Each number is 200 + 40 x the weight over its row's rms, rounded and kept within 0 to 999. Layers, rows and columns count from 0. The size before them is the row's rms in percent of the matrix's.

# layer 8 MLP gate, 704x256, rms 0.0901, rows 109-119, columns 128-255
107,138,185,223,229,209,227,184,187,120,214,193,142,178,182,164,235,284,96,234,244,304,137,219,161,246,233,228,190,198,171,136,229,193,141,220,238,197,175,197,224,280,171,285,191,171,177,184,239,312,219,247,164,238,219,229,128,165,128,140,190,151,176,272,223,190,194,223,203,166,179,210,121,199,169,216,210,175,200,230,242,284,222,192,234,218,268,218,230,224,170,218,189,159,168,190,184,160,180,127,191,95,221,169,274,175,273,193,161,219,171,201,258,173,140,187,234,220,157,230,203,217,170,247,193,202,186,245,285
099,215,164,92,259,241,238,255,242,152,172,185,176,235,179,166,161,222,187,261,231,186,195,213,184,208,243,160,251,249,230,239,183,202,256,151,215,198,229,152,254,257,231,277,148,287,161,216,252,212,236,221,245,190,193,249,216,235,239,119,155,221,282,151,270,208,182,276,217,161,199,282,160,212,191,248,166,182,167,255,177,197,230,226,182,157,182,164,149,133,144,174,225,258,165,230,185,215,171,242,213,257,202,171,217,203,193,188,204,196,239,229,214,255,194,162,161,173,238,177,211,212,131,220,158,199,150,159,153
103,212,137,216,259,189,154,203,219,240,288,179,150,271,226,192,155,248,224,183,144,287,194,246,241,289,156,201,253,178,261,269,258,184,242,212,166,200,205,233,226,164,162,212,214,155,185,146,324,249,150,203,250,128,269,270,189,119,181,218,159,248,215,212,222,205,262,147,242,165,166,217,198,208,205,188,134,289,201,150,221,197,200,131,161,218,225,233,153,210,217,210,199,225,227,230,152,197,226,181,158,146,246,162,213,223,250,251,138,232,242,170,131,209,125,208,237,256,197,210,168,216,155,186,234,184,207,171,249
107,200,257,167,161,195,164,161,175,250,195,184,218,172,239,144,150,177,199,264,260,210,271,182,169,220,251,228,196,171,188,205,287,161,182,236,118,219,136,165,239,200,262,208,137,273,245,192,215,230,191,206,181,251,215,259,229,184,262,162,257,145,149,235,163,200,174,170,120,234,174,225,220,259,160,210,191,183,166,231,196,154,285,174,203,173,231,187,177,185,248,155,214,127,200,224,195,145,250,258,153,199,183,206,241,203,189,239,184,180,182,194,165,215,198,120,219,172,283,172,273,183,150,180,143,213,214,216,201
103,181,242,173,227,198,242,179,189,179,201,217,203,212,200,139,173,276,193,242,295,189,123,170,181,157,221,215,83,262,234,217,188,257,241,184,237,212,211,138,109,172,215,185,224,195,272,131,251,278,139,228,241,239,170,215,159,204,125,218,284,159,278,209,236,173,294,169,169,174,216,241,201,214,207,220,142,247,182,170,263,270,217,93,213,201,184,204,187,252,170,152,157,190,154,199,203,196,193,220,241,160,222,227,201,131,175,218,213,195,202,121,264,206,183,114,156,184,185,248,188,191,184,253,155,183,199,237,149
102,246,245,226,258,189,232,111,195,203,190,130,177,103,206,223,147,144,217,158,187,185,261,220,149,135,226,197,271,205,203,127,233,179,199,222,198,167,230,212,128,150,164,216,252,178,142,213,206,189,171,230,282,181,219,268,174,144,213,206,117,204,237,187,190,173,192,198,182,208,184,227,235,148,225,184,153,190,175,261,230,147,290,201,166,217,238,294,265,211,249,281,241,166,165,177,149,222,243,192,191,241,246,249,204,123,172,173,203,204,184,156,239,205,193,289,219,186,161,176,135,192,186,191,150,215,199,160,197
100,222,170,217,209,220,158,197,115,157,165,175,175,208,178,173,194,172,243,194,215,190,255,255,192,171,236,168,222,180,278,162,236,266,138,197,191,295,196,298,200,195,256,117,232,185,192,184,177,111,186,212,164,223,226,235,188,235,162,196,268,154,155,240,167,189,187,137,274,162,213,143,232,196,234,192,226,240,188,155,168,169,231,225,170,172,174,204,150,252,175,248,190,182,213,294,173,212,181,162,209,171,156,202,229,189,231,201,188,235,188,215,121,203,168,143,297,188,267,133,221,221,292,244,222,128,137,212,209
104,141,230,157,194,155,171,253,244,167,140,160,254,229,254,167,254,189,159,203,199,240,169,148,141,114,143,179,196,196,219,269,106,261,225,185,254,204,228,233,220,162,169,219,272,227,248,198,239,194,176,210,173,241,156,130,221,220,121,197,209,223,157,163,210,194,196,237,228,245,252,220,140,178,238,198,213,162,148,232,183,281,204,157,208,168,242,225,128,181,276,164,133,251,190,98,173,174,190,162,230,137,186,184,167,282,171,142,214,197,197,136,240,230,159,197,174,174,145,161,269,226,209,151,186,190,190,191,205
107,263,69,139,175,193,157,161,188,156,224,225,222,172,235,176,180,287,184,223,176,193,224,169,234,264,222,200,168,212,198,180,228,205,186,279,182,183,153,147,216,228,236,159,131,181,161,192,207,169,202,207,244,237,146,172,190,266,235,169,190,182,175,191,205,276,169,233,228,311,253,186,194,202,156,245,242,252,212,253,191,206,189,176,139,200,129,239,235,192,121,225,233,137,179,244,202,277,205,139,219,186,214,257,227,190,174,240,187,235,227,213,207,201,146,270,211,208,129,207,122,185,172,185,195,138,200,188,173
099,204,174,203,191,211,298,200,215,147,231,115,183,203,169,222,228,198,225,113,120,213,267,144,225,111,168,217,208,118,202,251,287,226,179,131,90,171,168,198,263,211,171,203,160,207,267,272,229,223,212,185,108,129,213,224,166,203,200,214,183,198,148,197,188,201,262,201,192,152,237,240,221,179,216,171,209,255,197,252,144,158,191,204,215,213,209,229,172,251,136,196,204,237,140,211,230,183,241,252,222,154,274,199,266,170,193,125,141,147,197,220,89,116,158,234,127,195,240,201,244,211,225,172,170,214,226,199,214
098,202,222,236,232,236,231,202,218,258,102,206,197,243,245,238,221,196,155,199,170,127,213,189,167,233,188,178,176,169,247,243,178,216,194,237,214,248,274,177,220,203,241,130,125,163,211,157,183,195,185,235,146,182,209,200,177,180,193,194,163,151,214,177,139,223,246,291,191,219,193,223,150,151,139,212,136,308,215,160,169,134,160,212,104,193,250,211,182,253,152,135,153,190,217,243,205,251,222,212,254,172,196,98,236,217,158,190,142,208,157,214,179,190,216,263,229,218,264,184,202,214,200,172,136,128,265,246,167